Each number is 128 + 32 x the weight over its row's rms, rounded and kept within 0 to 255. Layers, rows and columns count from 0. The size above them is the row's rms in percent of the matrix's.

# layer 5 MLP down (transposed), 704x256, rms 0.15, rows 342-359, columns 0-127
size [105  98  96  97  99 101  99 109 104 101  95 100  82 107 106 110  93 104]
[[126 124 151 142 146 140  86 128 103 131  88  99  63 113 108 129 148 140 167 105 108 133 157 123  91 151 138 119 134  99  78 154 127 153 126 143 139  86 129 127 153 109 106 126  86 138 136  78  94  94 153 158 163 118 141 127  79 115 154 136  73 126 162 111 104  87 121 137  84 123 124 159 121  71 191 197 104 132 134 154  86 114 102 141 150  98 173 128 192 143 137 105 202 139 123 140 165 154 160 136 106 125 205 128 110 162  96 170 161 157 136  87 150  63 138 187 101 230 162 117 150 137 173 131 117 129 154 198]
 [ 82  95 155 104 127 112 175 139  90 136 136 197 136 136 110 111 107 120 158 155 117 185 104 157  96 121 145  99 150  98 147 148 101 165 117 170 152 126 155  84 144  81 125 106 117 122 110 133 161  88  97 118 104 117  67 176 133 147 164 115 116 103 135 137  92  99 136 156  86 154 103 149 138 116 162 155 210 154  80 131 101 151 135 105  65 140 105 156  85  73 157 111 158 123 148 108  99 148 133 161 130 147 151 128 116 103  78 107 130  98 100 111 131  54  69 101 104 136 158 117 146  30 127 125 155 106 149  41]
 [145 134 176 136  83 105  96  91 128 105  98 140 133 164 112 182 147 173 116 146 133 130  98 132 108 161 104 159 120 115 162 136 132  91 107 159 130 130  27 119 134 112 132 131 162 166  74 148 118 145 168 125 143 147 159 143 203 109  73 155 174 139  83  77 136  90  85 154 133 115  87 111 110 132  96  86 132 130 111 139 169  92 117 163 139 107 129  83 181  83 103 137 163 111 168 123 170 127 122 146 150 107  78 139 155  55 104 134 132 141 150  94 188  68  86 133  86 120 169 107 148 150  77 154 156 118 126  54]
 [154 127 123 117 183 130 152 107 132 185 121 168  91 127 159  80 168 138 186  73 114 159 146 117 135 153  76 128 132 163 139  88 120 121 155  60 104 148 113 105  80 100 180 108 141 176  88 119 164 128  86 126 107  73  54 121 148  93 145 114 137 134 105  93 137 112 125  72 166 128 134 132  75  50 125 118 159 140 165  97 162  39  91 143 170 130 126 129  85 112 159 128 162 206 121 143  97 177 142 116 121 166 155 141 141  88 109 111 153 127 105 135 129 134 170 116 121 159  60 137  80 202 135 145 182 161 151 105]
 [124 120 111 113  75 143 162 130 111  88 161 150 169 122 151 101 111 120 156 105  91 172 121 121  90 144 133 123 134  94  90 105 104 117 120 174 161 140 165 172 139 134 153  96 124 146 111 170  88 101 125 164 109 158 155 108 136 162 125 182 119 178 193 126  46 105 137 137 117 134 112 132 102 152  71 160 134 134 203 172  94 170 110 167  60 174  91 213 122 162 114 162 126 146 192 123 174 101 123  88 125  96 140 162 143 127  96 104 128  79 182 141 160 136 106  82  97 115  89 138 153 144 159 123 132 105 136  94]
 [137 142 175  86  90  91 127 104  77 186  90 160 132 152 129 143 119  64 174 118 112 135 127 152 154 140 103 136  76 125 102 119 155 169 116 135  90 185 196 108 126 145 152 140  65  87 104 142 108 128 107  75  76 176  52 101 160 168 156 135 146 120 134  79 103  79 135 109 187 135 128 120 161 118 133 134 136 125  88 104 149 129 107 138 148  98 100  95  50  52 152  95  93  91 107 126 120 162 150 149 134 106 152 155  85 132 181 122 135  97 104 127 175 107 108 137  89 112 177 111 135 106  79 150  85 100 114 166]
 [123 187 154 167 147 139 172 130 114  85  71  70 107 138 132 133 162  90 164 105  94 142 104 132 136  64 152  57 131 145 136 176 110 128  96 136 121 193 153 115 104 143 121 135 178 130 154  83 116 153 128 150  93 186 152 113  77 105 110 193 142 116  91 227 148 130 108 118 171 141 142  45  91 148 139  78  86 149  93 139 109  84 199 126 143 143 113 129 170 144 200 202 116 137 118 161  94 150  89 175 117 130 121 132 104 109 135 183 127 116 102  78 134 159 123 110 194 122 134 157 146 115 154 138 167  90 155  86]
 [152 103  45 188 100 148 102 118 153 168 107 151 212 131 113 160 169 145  76 146  90 114 107 130 101 174 116 114 146 141  80 126  84  95 151 123 117 114  96  91 114 127 146 130 177 137 166 157 112 115 174  93 179 141 156 163 154 148 185 116 126 138 131 130 131 118 117 183 216 134 125 184 137 154 138 180 151 181 112 111 106  79 151 122 103  73 104 161 163 158 160 123 138 138 144 104  91 113 139 154  93 123 152 103 122 108 129 116  97 123 108  34  97 126 143 117 189  88 117 159 128  46 176 176 170 122 118 125]
 [180 163 182  91  82 132 141 123  66 150  92 146 156 111  92  89 130 101 130 150 148 128  74  85 177  58 139 143 114 128 103 132  90  90 161 159 129  96 147 104 109  97 112 157 124 118 151  61  97  86 100  54 127 114  80 139 144 124 102 101 144 174 211  56 103 112 118 115 108  61 136 113  99 158 118 103 101 198 153 225 118 188  93 129 118 146 127 126 126 119 113 191 127 148 136 137 103 100 175 130 101 171 119 136 146 156  99  68 183 153 137 116 170 118 122 145 114 116 121 140 140  99  89 130  87 127 195 158]
 [166 126 115 165 156 102 129 155  99 113 140 132 112 112 129 119 119 118 126 137 105 140 156  65  66 165 111 212 118 182  49 136 108 111  84 124 165  95  71  91 128 120 181 110 131 156 140 184 135 101  94 107 107 132 115  91  59 126 158 140 117 171 178 128 126 177 169 114 110  80 130  79 140  80 123 125  63 142 124 148 151 146  97 136 119 102 121 209 110 130 107 211 115 136 102 191 166 120 155  90 115 108 166 125 156 140 114 199  77 122 149 180  99 106 154 160 171 157 150 103 154 195 132 120 107 144  94 180]
 [142 138 128 178 132 129 119 155 147  80 116  93 178 145 131 136  79 122 185  99 119 142 104 115 149 186 139 129 159 103 124  88 133 157 110 129 124  91 136 120 150 177 111 188  87  95  72 102 147 161 122  65 133 134 162 138 144 191 135 120 129 130 116 113 102 121 173 138 131  48 144 156 139 154  96 139  54 137 164 117 111 137 146 167 143 122 175 115 195 160 133  71 167 142 107  81 137  70 119 120 121 176 166  92 179 108 131  90 107  76 123 126 143 140 160 113  95 149 161  83 145 182 126 129  95 143 173 167]
 [175  98 163 104 139 142 169  75 143 124 143 140  85 159 127 110 165 101 127 137 149 124 127 138 152 154 119 156 193 150  93 144  86 125 105  71 113 172 162 159 114 159  79 127  97 135 105 129 112 132 160 110  43  86  37 152 183 138 190 129 162 116 109 180 116  93 126 171 133 127  69  90 151 183  86 151 164 166 131 153 109 147 132 158 131  58 114 172 115 129 113 169 105 145 145 109  91  96 140 148 132 117 157 122 108 120 106 180 101 128 166 179 130 148 126 127 106 102 164 114 130 140 145  63  66 128 144 115]
 [135 102 115 117  72  40 118 127 113 190 149  89 150 159 103 101 125 159 135  55 121 103 106 156 145 180 138  99 155  84 105 162  84 179 116 159 150 112 133 119  60 142 210 119 132 136 122  66  88  97 132 133 127 112 103 122 159 130 134 124  77 133 155 156 118 113  93 117 108 167 115  67  81  65 107 169 129 134 112 147 108 163 141 140  41  97 148  81 115 100 127  99 146  87 107 181 107 171 180  31 130 121 145  72 104 149 158 144 104  79 131 138 151  58 147 157 141 154 114  87  98 208 124 137  79 166 103 139]
 [148 110 147 134 103 119 115 149  52 137 123 106  88 129  84 129 139 137  97 129 147 151 120 168 136  71 131 111  81 119 141 102 155  95 146 173 147 162 126 160 102 170 130  98 156  77 133 111 110 131 105 138 121 150 115 179 128  58  91 157  56 119 228 142 110 153 171 183 106 109 155 101 134 183 132 134 160 115 161 141 189 140 127 102 115  91 137 118 164 140 148 118 112 152  97 187 140 196 146 164 151 118 131 165 179 135 116 163 125 115  53 137 146 170 173  99 128  90 139 175 163  84 147 107  78 108 181  39]
 [138 153  91 153 121 182 136 139  90 124 107 122 121 169 164 152 133 126  85 188 119  88 154 113 142 150 138 113 122 110  97 109 132 112 105 119 159 138 100 135  65 162 107 180 110 121 213 170 117 119 166 160  79 131 159 105  90 145 121 162 169 108 121 166 130 113 133  90 101 121 118 104 119 155 104 184  85  79 145  57 144  80 167 111 150 153 132 105 137 105 149 106 135 122 125 135 117 102 113 174 160 120 124 175  92 137  51 140 138 101 101 118 140 190 113 108 139 143 181 115 109 177 150 113  98  97 122 148]
 [131  79 105 110 152 119 146 134 179 156 104 175 141  94  86  57 167 150 104 138 131 147 137 104  76 162 157 139 123  81 151 113 110 129 115 159 108  87 148  95 234 166 185  75  94 182 120 115  97 125 108 105  85  98 117 100  83 113 185 160 134 144 110  78 106 116 171 170 128  97  93 116 174 115 105 126  92 123 105  74 166 155 160 121 108  84 159 154 150 170 199 154 163 196 114 156 100  95 135 162 113 131 153 131 101 171 144 103 163 116 170 210 122 155 110 136 126 129 126 149 131  88 141 136 151 108  80 157]
 [103 123 142  84 174 111 151 143 109 131 100 138  59  95 121 120 106  84 167 127  81 132 112 164 157 111 116  83 209 109 163 114 119 134 119 119 133 109 149 109  76  76 145 108 139 145 178 113  90 165  91 149  55 129 118 115 152  98 107 135  98 166 136 115  80 148  48  93  94  99 168 144 172 124 162 121 187  70  83  87 174 134 116 152 111 134 151 118 217 143 100 184 190 125 132 112 166 157 113 116  78  49 140  80 108 137 131 114 111 185  80  61 119 236 162  99 160 121 134  76 144 164 151  79 121 166  84 109]
 [144  98 106 137 165  62  65 129 123 178  95 137 118 150  75 120 153 143 100 116 158 107  76 165 150 177 177 125 191 155 181 163 115 152 178 170 117 116 154 174 138  92 108 104  96 148 119 110 132 127 164 147 113  95 177 146 172 117  85 143  73 132 116 127  92 114 103 171 150 169 123 134 145 106 106  97  98 140 113 150 143 125 185 151 133 114 146 136 168 131 108 124  81 146 109 102 156 150 107 156 140  93  88 111 164 137 116  75  94  79 167 129 116  99 147  45 114 180 207 160 102 136 150 148 185 139 116 112]]
# layer 5 MLP gate, 704x256, rms 0.157, rows 343-360, columns 0-127
size [102  95  95  99 105  97 104 106 103  96  98  90 114 107 108  95 105  90]
[[ 88 132 105 103 204 150 145  92  81 166 103 147 182  93 124  79 138  66 145 157 143 153 173 126 170  87 135 180 105 115 153 163 153 189  80 190  66 144 100 101 201 111  97 156 111 146 115 136 183 133 150  65  85 115 114 145 178 127 111 121 153  97 111 159 147 109 124 114 133 123 138 146 161 153 133 177 162 139 136  83 155 144  88 140 106  84 141 131 114 160 100  75 153  87 133 108 133 110 146 131 135 131 150 191 143 119  72 141 184  61  84 195 141 158 121 105 167 113 137 102 176 118 189 121 159  80  62 143]
 [171 116  97  74 108  96 146 125 129 141 122  86 175 153 129 118 121 143 135 111 152 111 146 146 101 167 105 187 161 116 232 128 111 139 138 111 149  90 149 138  95 154 184 159  91 127 165 149  97 184 162 107 107 134  98  87 127  99 119  71 125 159 139 146 117 119 149 137 120 180 160 125 118 106 166  52 110 122 122 161 120 164  75 137 184 210 144 160 167 119 144 160  71  87 176  94 120 146 137 110 121  96 155 158 159  76  93 110 168 179  87  97 186 143  98 126 151  92 132  95 106 110 109  83 151 125 142 121]
 [174  80 162 167  88 166  87 119 194 100 108 192 159 117 127 153  90 177 159 162 113  99 106 154 128 168 120 107 117 141 153 195 158 195 146  84  88 169 116 175 137  92  83 132 104 132 101 136 120 105 140 127 138 155  95 159  84  87 129 140  79 178 139 121 169 107 130 123 174  83 100 136 143 103  78  79 114 104  99 162 190 199 134 105  72 198 105 131  54 116 138 147 118  89 165 164 141 165 146  98 169 129 137 110 128 146 106 131 102 118 134 108  63 180 109 171 193 181 110  91 153 122 126  93 102 151  91 118]
 [162 127 170  91 163 157  96 137 104 157 146 108  86  92 137 181 113 128 156 109 114 138  95 110 139 124 162 100 143 132 178 139 180 157  58 114 161 106 128 111  90 152 156 162  73 118  98  81 141 145 187 176 156 152 137 115 149 163 133 146 179 106 108 101  93  85 106 168 201  65  97 145 117 155  90  81  98 202 111 114 189 116 115 140 135 162 164 116  96 130 132 167 172 127 103 122 134 141 130 194 108  83 153 112 133 108 159  97 125 127 121 110 134 135 110  96 170  61  78 110 115 148 133 153 186 133 173 169]
 [107  97 134  75 100 183 134 187  57 144 154  76 173 157 146 116  86 146 132  81 125 112  77 139 161 105 112  97 127 190 104  93 136 176 181 163 140 157 140 109 166  67 178 117 109 125 127 107 166 153 114 148 111  84 140 148 185 115 152 165 183 125 104 100 189 129 210 143 124  86  99 137 152 134  91 132 107 136 173  88 130 148 178 128  82 140 104  86 148 138 110  67 117 123 136 123  74 157 181 171 106 112 114 105 132 168 103  84 119 159 146  56  82 147 129 121 135 162 154 102  86 172 166  96 155 160 103 109]
 [131  81 144 105 134 163 128 125 140  72 125 147 130  96 122 140 108 115  76 153  38 141 111 100  82 104 149 115 106 130  92 149 135 177 130 159 200 161  96 153 139  79 157 120 152 110 146 101  91 112 191 118 138 102 189  99  78  83 139 142 142 122 163  95 200 107 127 109 153 152  80 159 162 186  84 120 133 130 122 156 113 115  79  96 155 128 151 144 107 174 165 132 120  50 120 116  69 140 151  96  95  94  97 113 109 155 103 107 145 129  96 159 124 150 161 122 116  95 141 103 143 136 141 171 102 160 195 105]
 [ 94  86 121  90 105 102 102 183 179 124 106  85 157 103 182 113 111  81  86 102 114  78 125 146 152 117 146 107 166 134 132 130 127  91 108  69  73  77 162  91  47 131 141 110  92 176 130  89  98  83 164 141 128 151 143 106 114 143 139 111 138 118  97 160 134  97 127 175 122 145 186 106  99 133 142 108  59 149 140 138 155 128 124 133 113 136 148 153 150  80 141 158  90 159 101 143  86 131 130 137 134  65  90  82 112 110 152 136 103 122 159 166  62 108 111 144 118 136 171  79 109 152 106 176  75 147 148 112]
 [134 118 102 148 157 148 125 120 105 152 101  98 138  80 125 147 178 110 124  49 158 114  77 140 107 142 133 154 186 175 136 145 184  62  99 114 162 110 126 128 208 163  72 130  50 146 111 167 134  91  99 167 107 156 141 163  94 165 157  72  92 132 106 149 120 226  94 161 148 161  71 115 112  64 146 134 142 127 136  97 170 139  69 113  94 108 106 149 119 144 135 171 147 149 168 152  96 102  52 159 112  94 121 121 155 123 176 115 115 116 131 157 125 126 140  91 112  90 108 161 116 185 158 161 132  90 120 157]
 [195 127 109 173 135 139 207 173  94  86  86 117 132 127 149 117  89 113 119 155  99 119  83  51 104 112  68 172 130 149 202 135 148 163  91 131 213  94 164 152 160 130 104 152 133 117  91 170 119 136 161 132 135 115  98 173 137  86 143 115  71 191  93 125 149 127  83 183 148 149 190  99 163 148 105 172 182 169 139 114  75 132 173 136 120 139  98 179 142 105 132 116 102  95 103 199 178 109 127 108 140 126 125 111  71 196  74 118 166 125  68  93 137 109 142 146  98 208 173 152 114 157 111 153 118 124 141 127]
 [132 109 127 142 171 177 101 207 117 145  99  78  63 127  93 109 168 138  83 146 160  83 127  91 144  81 197 151  67 136 115 165 126 169 146 150 101 105 145 133  74 108 123 160 120 140 129 124 130 141 127 138 120  79  72 128 142 145 181 156 109 116 114 130 117 130 124 176 169 117 107 117 137 108 134  91 113 104 136 152 172 120 155  47 132 154 124 172  75 116 128 155 192 120 138 139 138 184 140 139  92  94 121  63 122 160 169 141 117 159 169 169 103 165 174  89 109  78 102 151 148 102 152  59  76 137 116 150]
 [178 117 117  81 126 158 127 105 175 109  90 139 145  68 136 108 140  77 114 123 141 137 117 123 120 123 160 108 138  98  96  74 118 110 169 120 166 103 102 193 104 118  92 164 168 139 132  65 139  85 138 161 114 113 193 125 150 116  96 152  98 142 113  92 111 102 145 111  39 100 154 117  78  99 108  85  89 138 173 122 152 143 122  89 106  96 162 148 113  96  62 131 139 153 148 118 126 146 130 156 104 181 101 104 134 146 127  91  82 136 166  81 124  80 149 129 113 119  93 155 131  56  97 208 167  93 121 147]
 [ 72 143 188 149 195 143 120 116  69 102 199 124  99 135 123 113 158  87 129 183 141 106 149  33 136 162 114 115  63  88 102 105 106 130 136 120 187 149 131 186  87 180 139 152 107  94 122  58 139 150  92 146 115 161 136 170  92 104 123  99 134  87 159 138  96 102 120  97 150 169 159 167 156 208 175 121 133 148 157 120 127 162 131 142 135  82 131 106 117 123 133 144  76 135 141 154 151  78  88 188 103  88 210  87 113 120 136  79 121 131 129 132  92 122 167 126  75 147 123 130  99 147 153 134 119 125 193  99]
 [138 128 134 157 166 151 118 133 129 152 130 102 100 134 123  95 142 130 151 145 119 143 140 165 144 112 101  76  92 142 130  99 133 126 227  91  87  74 129 167 146 169 140 155 128 109 173 116  94 143 136 154  82 184 173  93 106 171  61 110  96 132 133 215 131 115 142 135 107  81  88 125 154 145 100 107 101 162 148 120 127 151 191 186  99 163 133 121  98 132 126 166 125 121 148 142 135 114  94 149 146 170 164 144 136 111 150 187 144 135  69  86  96 184  88  94 131 138 181 124 138  90  97 176  92  95 147  54]
 [141 152  76 132 161 161 103  89  96 109  64 156 135 162 112 118 136 134 100  77 151 133 144 127 123  81 119  84 172 121 177 159 131  69  65 131 200 153 122 131 199 133 113 114  29 124 134 156 124 126 112 128 129 141 142 168 158 106 152  97 143 103 192 154 129 113 173 127 107 137 160 120 158 121 103 156  21 118 120 138 113 177 187 116 127 138  95 138 111 170 154 109 167 114 188 145 125 129 149 164 123 190 139 145 116 115 115 108 155 171 106 130  76 106 167 136  87 136 151 131  76  51 108  97  99 151 157 160]
 [153  95  98  64 156  98 102 208 154 158 138 126 108 161 176 168 183 122 154 149  54 125 107 132 192  72 126 107 175  86 159 188 110 131 149 181  96 153 112 169  60 140  83 129 137 161 193 141 182 110 123 130 119  98 116 144 209 141 121 114 140 125 129 126 124  58 134  88 118  96 144 127 163 169 124 121 143 146 158 151 201 110 167 153 133  88 170 103 145  86  96  81 126 113  75  97 150 131 129 115  52 122 104 169 135 126 185 138  68 127 117 103 130 110 102 123 127 135 119 108 156 113 150  97 144 135 148  84]
 [ 84 161 141 183 125 103 157  88 131  87  53 106 120 128 124 102 124 135 110 141 186 126  86 143 173 132 118 146 129  98 176 143 188 126 163 161 113 100 120 118 107 128 147 159 156 172 133 116  95 127 125 135 127 135 159 150  90  93 154 164  27 131 145 184 120 157 100 159  96  85 143 162 112 160 101 169  67 172 148 186 127  75 160 146 169 129 154 109 182 149 125 163 111  99 174 160  84 203  52 202 100 131  97 150 110  88 135 111 132 102 110 114 186 123 156 117 211  91  92 116 130  88 146 140 171 115  90 145]
 [149 137 118 105  99 170 141 117  79 206 150 115 164 150 195 109 115  95  68 133 172  98 159  87 140  64 137 122 166 160 110  51  78 138 129 119  98 145 125 127 132 155 187 137 127 180 152 129 118 132 125  83 132 184 123 116 119 154 122 139 147 165 130 133  66 148 121 149 106 190 138  68 117 135 130 112 145  83 155 127  67 127 141 109 130 130 117 158 148 102 168 179 167 120  78 103  90 123 110 155 117  89 100  97 235 110  90 156 163 107 154 110 151 134  70 112 183  45 137  96 126 127 125 129 111 170 121 122]
 [121 181 124 135 120 107 101  52 189 108 114 130 141  86 182 113 118 110 102 135 158  98 118 148 134 144 130 125 143 158 103 177 135 141 115  91 128 113 180  98  84 104 125 108 141 133  83 100  79 195 104 116 102 175 103 130  73  85 108  31 122 136 130 134 166  93 157 130 155 129 144 138 120 128 139  97 161 142  83 108 160 149  59 162 100  98 104 112 161 166 137 177 167 114 107 138 163 100 138 147 132 139 108 175 169 104 109 145  75 174 113  93  86 132 122  83 105 145 149 135 147 149 158 147 112 170 125 159]]
# layer 5 MLP up, 704x256, rms 0.157, rows 343-360, columns 0-127
size [ 96  91  95  99 107  99 103 102 101  91  97 101  96 106 105  95 106  90]
[[124 135  86 146 112 146 149 116 227 122 157 133  99 144 176 129 103 128 144 140 125 133 108 180 134 134 103  95 134  78 134  92 183 125  83 136 147 125 128 137 119 111  81 169  72 140 126 142 141  95 153  97  94 108 156 132 192 157 114 147 159 135 177 115 107 109 109 167 107 104 130  56 162 181 166  65 121 113 136 101 153 142 102 134 154 177 128 172  94 114 109 188 133 135 110  87 184 187 131  70 135  90 114 100 121 142 119 122 164  66 146  84 136 135 133 151 144 132  82 173  76 106  76 106  47 146 177  65]
 [111 123 111 101 158 159 151 101 141 187 133 166 186 162  86 121  88  99 110 108 144  87 135 127 130 129 145 132 175 145 108 120 105 132 144 102  84 144 134 175 141 151 142 154 175 146 128 170 167  48 127 112 169  80 117 161 117  90 120 162  75 144  95 182 139 152 141  77 192 100  60  97 120  80 125 133 157 134 148  79 172 125 165 115 101 123 181 187  90 153 134  86 162  88 107 158  93 138 147 153  70 104 140 150 127 129 159 127 104 126 121 123 187 106 135 146 192  92 105 172  91 144 117 143  45 130 152 197]
 [107 101 136 117 112 148 129 119  80  87 108  57  73 169 144 124 184 143 107  97 117 136 176 165 125 132 159 156 168  74  59 125  90 100 124 160 115 122  76 130 167 116 127  98 142 138 135 164 158 128 111 146 155 133 134 154 109 131 108  65 124  73 131  93 126 112 115 129 118 134 144 127 133 104  80  83 115 145 160 138 139  97 156 128 141  72  92 127 125 105 165 145 141 107 150 175 105  59 152  84 199 125  81  89 104  83 205 133 152 149 126 167 127 126  54 126 135 190 145  88 118 122 113 192 150 190 128 117]
 [135  98 136 119 115 123 123 113 149 103 120 159 103  72 227 112 104 100 130 142 126 139 122  52 121 152 179  52 144 105 137 109 134 136 117 189  90 163 129 159  92 204 110 145 144  93 173  48 147  97 160 131 136 158 162 161 105 125 136  95 111 155 146 130  78  84 101 144 143 126 117 152 129 129 132 149  90 116 130  78 114 174 113  95 221 159 153 129 144  87  88  98 219 171 170  73 103  89  91  90  83  50 115 152 128 113  98  94 109  77 110 164 106 140 139 149 159  93 143  79 134 130 125 119 166  98 182 111]
 [107 107 100  82 113  73 167 112  16 180 127 114 140 113 153 112 138 131 123 119 140 132 125 104 164 147 127  87 115 114 153 148 149 154 144 118 119 117  92  77 166 143 115 115 115 114 135 115  82 105 117 153 149 156 144 142 124  65  97  91 106 145 177 120 133 222 102 106 105 173  90 112 146 114 131 160 129  99  78 100 132 110 186  74 103 145 126 185 163 158 172 109 178 117 155 109 125 162 166 105 182 165 151 111 166 126 137 119 168 150  75  94 147 170  72 127 144 150 141  88  92 109 145 154 165 200 114 121]
 [124 118  72 136 155 165 132 111 105  98 134  61 133 255 173  92 161  90 179 131 204 146 134  76 138 164 109 140 123 113 134 190 141 110  88 114 122  75 144 133 129 103 127 173 117 149  96 145 163 124 117 144 129 113 188 129 106 109 147  96 144 107  93 135 140 173 124 105 110 125 138 110 176 223 127 138 163 111  87  61 113  61 129 143 159 155 142 179 129 102 167  88 145 146 135 146  81 123 134 112 130  47 158 123  99 134 186 162 187 141 163  74 103 119 162  74 167 126 146  96 128 112 108  98 110 179 163 217]
 [151 139  87 145 177 169 123 116 150 112  89 148 203 115  58 101 127 139  94 149 147 132 143 148 111  82 136  84 142 155 119 196 109 110 144 138 120 144 133 109 138 155 142 118 114 141 125 184 147 151 117 117 129  81 141 118 151 167 143 162 111  77  96 119 145 118 180 151 106 124 139 149 133 162 135 130 192 145  79 129 164 170  87 178 114 111 103 135  81 133 125 101 103 126 150 118  84  74 102 113 129 186 189 113  98 114 137 131 121  77  99  34  73 123 189 182 141 105  87 161 146  80 133 102 156 140  72 115]
 [ 74 177 130  96  81 138 108 112 130 125  92 118 157 137 116 120 159 139 118 207 168 136 172 111 125 138 112 132  92 103 137 115  74  48 132  85 124 132 103  99 123 139 167 119 152 117 110 133 130 102 136 187 185 172 178 125 122 158 145 207 111 135 121 125 157 136 112  95 129 130 135 132  62 133 151 100 143 107  94 139  66 165 145 150 150 108  95 200 101 132 121 162  78 177 164 126  89 171 155 129 154 149 120  76  87 123 130 127 156 146 116 178 134  85 120 174 141 198 130 149 127  70  78 110 152 106 111 135]
 [175 131 111 152 161 147 180 109 119 206 126 125 146 154 144 200 111 123  92 136 121  43 144 132 151  58 156 101 119  82 162 179 163 143 101 118 123 138 122 157  98 142 121 104  74  99 144 105 195 129 116 117 155  91 110  82 136 148 127 168  87  54 109 119 150 142 152 181 132 123 224  94 138 170  88 130  61 139 120 144 153 179 168  87 169  97  92 121 148  69 129 139 106 143 115 120 143 149 139 143 151  95  56 137 129 154  79 106 192 159  94  85 138 182 113 127 137 144 146  99 103 108 167 105  70 169 165 141]
 [112 122 156  85 126 117 171 132 120 103 132 105  95 129 160 156 134 108 164 189 149 124 117  82  34 140  81  64  50 115 144 144 186 177 171 183 114 105 157 145 143 139 185 133 180  83 126 119 158 108 132 144 116 139  58 157 118 126 159 168 149 128 115  92 121 137 134 134 113  72 150 160 168  80  96 140 156 145  85 127 159 115  64 117  93 181 160  94 135 157  94  94 107  86 149 141  80  97 127 158  83 177 119 116 107 131 134 136 137 106 111 153  75 117 163 166 120 100 159 146  96  86  77 151 105 105 122 118]
 [140 135 154  88  59  88 154 136 123 150 118 109 114 175 131  65 155 137 142 153 175 143 116 123 160 153 154 126 135 118 110 107 163  65  78 122 145  83 163 120 119 183 152  92  83  86 137 128  63 163  93 167 149 136 111  94 118 150 161 201 158 151 115 172 149 124 132 142 134 101 123 124  94 139 108 123 125 162 106 126 123 129 156 156  72 127  87 130  57 131 127 115 150 103 126 113 159 196 132 157  85  63 130 107 125 114 118 158 129 143 115  90 124  50 140 159 130  51  61 127  91 195 123 107 103  85  86 138]
 [163 142 105 154 175 166 125 184 186 168 146 126 139 146 158 180  47 111 184 152 144 144 172 151 111  58 167 163 125 132 102 150 158  58 167  74  97 137 131 178 134 105  77  85 131 146 172 145 120 204 104  88 133  79 131 122 107 147 133 143 169 121 117 149 124  93  99 121 139  74 130 143 134 134 176 141 122 180 148 143 171  69  56 137 119 125 122 150 183 153 103  99 150 159 100 123 158 150  60 216 186 170  99 186 121 103 159  86 133 129 176 132  91 169 120 117 139 122 104 143 125 122 118 164 143 104 112 118]
 [ 88 142 149 192 172 205 175 133 112 157  75  98 125 107 126  96  92 138 146 147  80 121 157  89 131 162 122 112 133 146 120 136  50 148 167  94  68  77 143 166 187 103 136  96 131 156 111 143 103 146  97 168 123 104 202 146 109 167 163 126 175 173 169 181 184 137 128 112 153 118 186  99 107 112 106 134 103 152 116  83 136 125  52 165 155 132 107  66 140 159 150 112 138 162 115 177 147 158 150  96 122 163 173 153 154 108  97 120 126  57 127 102 107 171 115 108 101 116 154  96 125  78 176 139 133 111 146 109]
 [150 157  71 143 142 125  92 103 135 109 106 132  86 111 119 208 179 104 205 179  99 125 132  92  98 165 102  86 156 178 138 122 127 130 125 133 109  66  95 153 126 121 117 124 104  99 159 107  82 144 111 144  86 106 149 134 156 102 165  98 138 178 122 133 192 235  96 120  66 164 135 129 140 128 148 152 116 133 109  98 130  94 110 160 137 141 153 103  96  81 113 131  99  99 116 127 169 165 132 128  98 113  88 159 139  70 112 149 134  88 177 179 105 132 184  66 190 165 112 132 184 207 141 117 132  85  72 116]
 [ 91 188 110  92 107  98 197 125 139 111  92 119 144 115 153 118 122 136 105 157 156 195 141  77  41 180 115 107 147 138 144  89 121  97  66 151 110  91 110 119 217 117 138 114  73 124 118 102 110 117 114 144 133 123 134 136 133 116 203  91 188 153 108  90 113 169 123  92 146 158 120 137  76 155 150 146 118  87 108 128  94 173 206 151  71 170  97 116  56 148 171 144 134 112 119 153  99 185 117 105 185 114  94 147 143 143 152  76 113  99  41 162 154 127 159 155 170 102 142 120  94 116 118 143  94 160 141 119]
 [153  70  72 119 112 173  86 114 109 156 173 160  97 170 134 159 142 162  73 122 129 175 133 134 112 135 108 117 109  86  99  77  89 146 146  88 116 129 165 154 108 127  80 133  87  51 124  88 101  99 153 108 155 154 102  70 194 150 121 131 195 136 139 100 204 183 129  86 103 167 134  92 120 129 114 101 140  92  99 118 109  87 149 170 107 131 127 186  51 155 155 175  87 139 156  80 123 150 128 114 139 144 138  89 150 135 142 106 126  88 144 112 125 121 124 110  76 162 130 129 120  99 127 161 133 134 132 114]
 [111  91 135 112 187 199 162 107 187 167 161  81 111 148 130 179  68 133 123 153 146 120 142 178 141  93 101 160 119 114 156 115 114  99 126 189  79 114 179 122 155 108  72 154  94 147 122 125 112 145 138  48 104 142  69 113  94 123 121 139 188 173 153 133  97  88 102 119 171 122 157 110  74  93 118 150  81  80 126 155 108 149 143 124 175  69  89 145 129 129 131 206 126 106 167  99 119 136  84 141 168 131 134 150 133 103 117 156 111  89 127  65 147 128 153 173 150  93 167 150 126 144 133  96 201 112 120  82]
 [128 148 178 102 155 113 167  27 169 138 118 120 157 180 200 128 108 161 144 102 157 133 154 114  52 103 109 104 104 104 111  89 183 161 207  86 186 141 126 191 142 137 138 127 111 129 133 112 121  97 101 149 124 117 139 139 196 159  83 138  86 125  83  90  64 149 131  84 145 138  97 112 115 114 158  97 157 138 164 132 126  86 103 109 153 152 132 134  84 141 119 102  80 146  81 117 125 129 164  80 146 131 103  82 141 163 129 180 138 167 123 128 117 134 132  82 123 122 169 131  83 114 121 116 123  68  64 137]]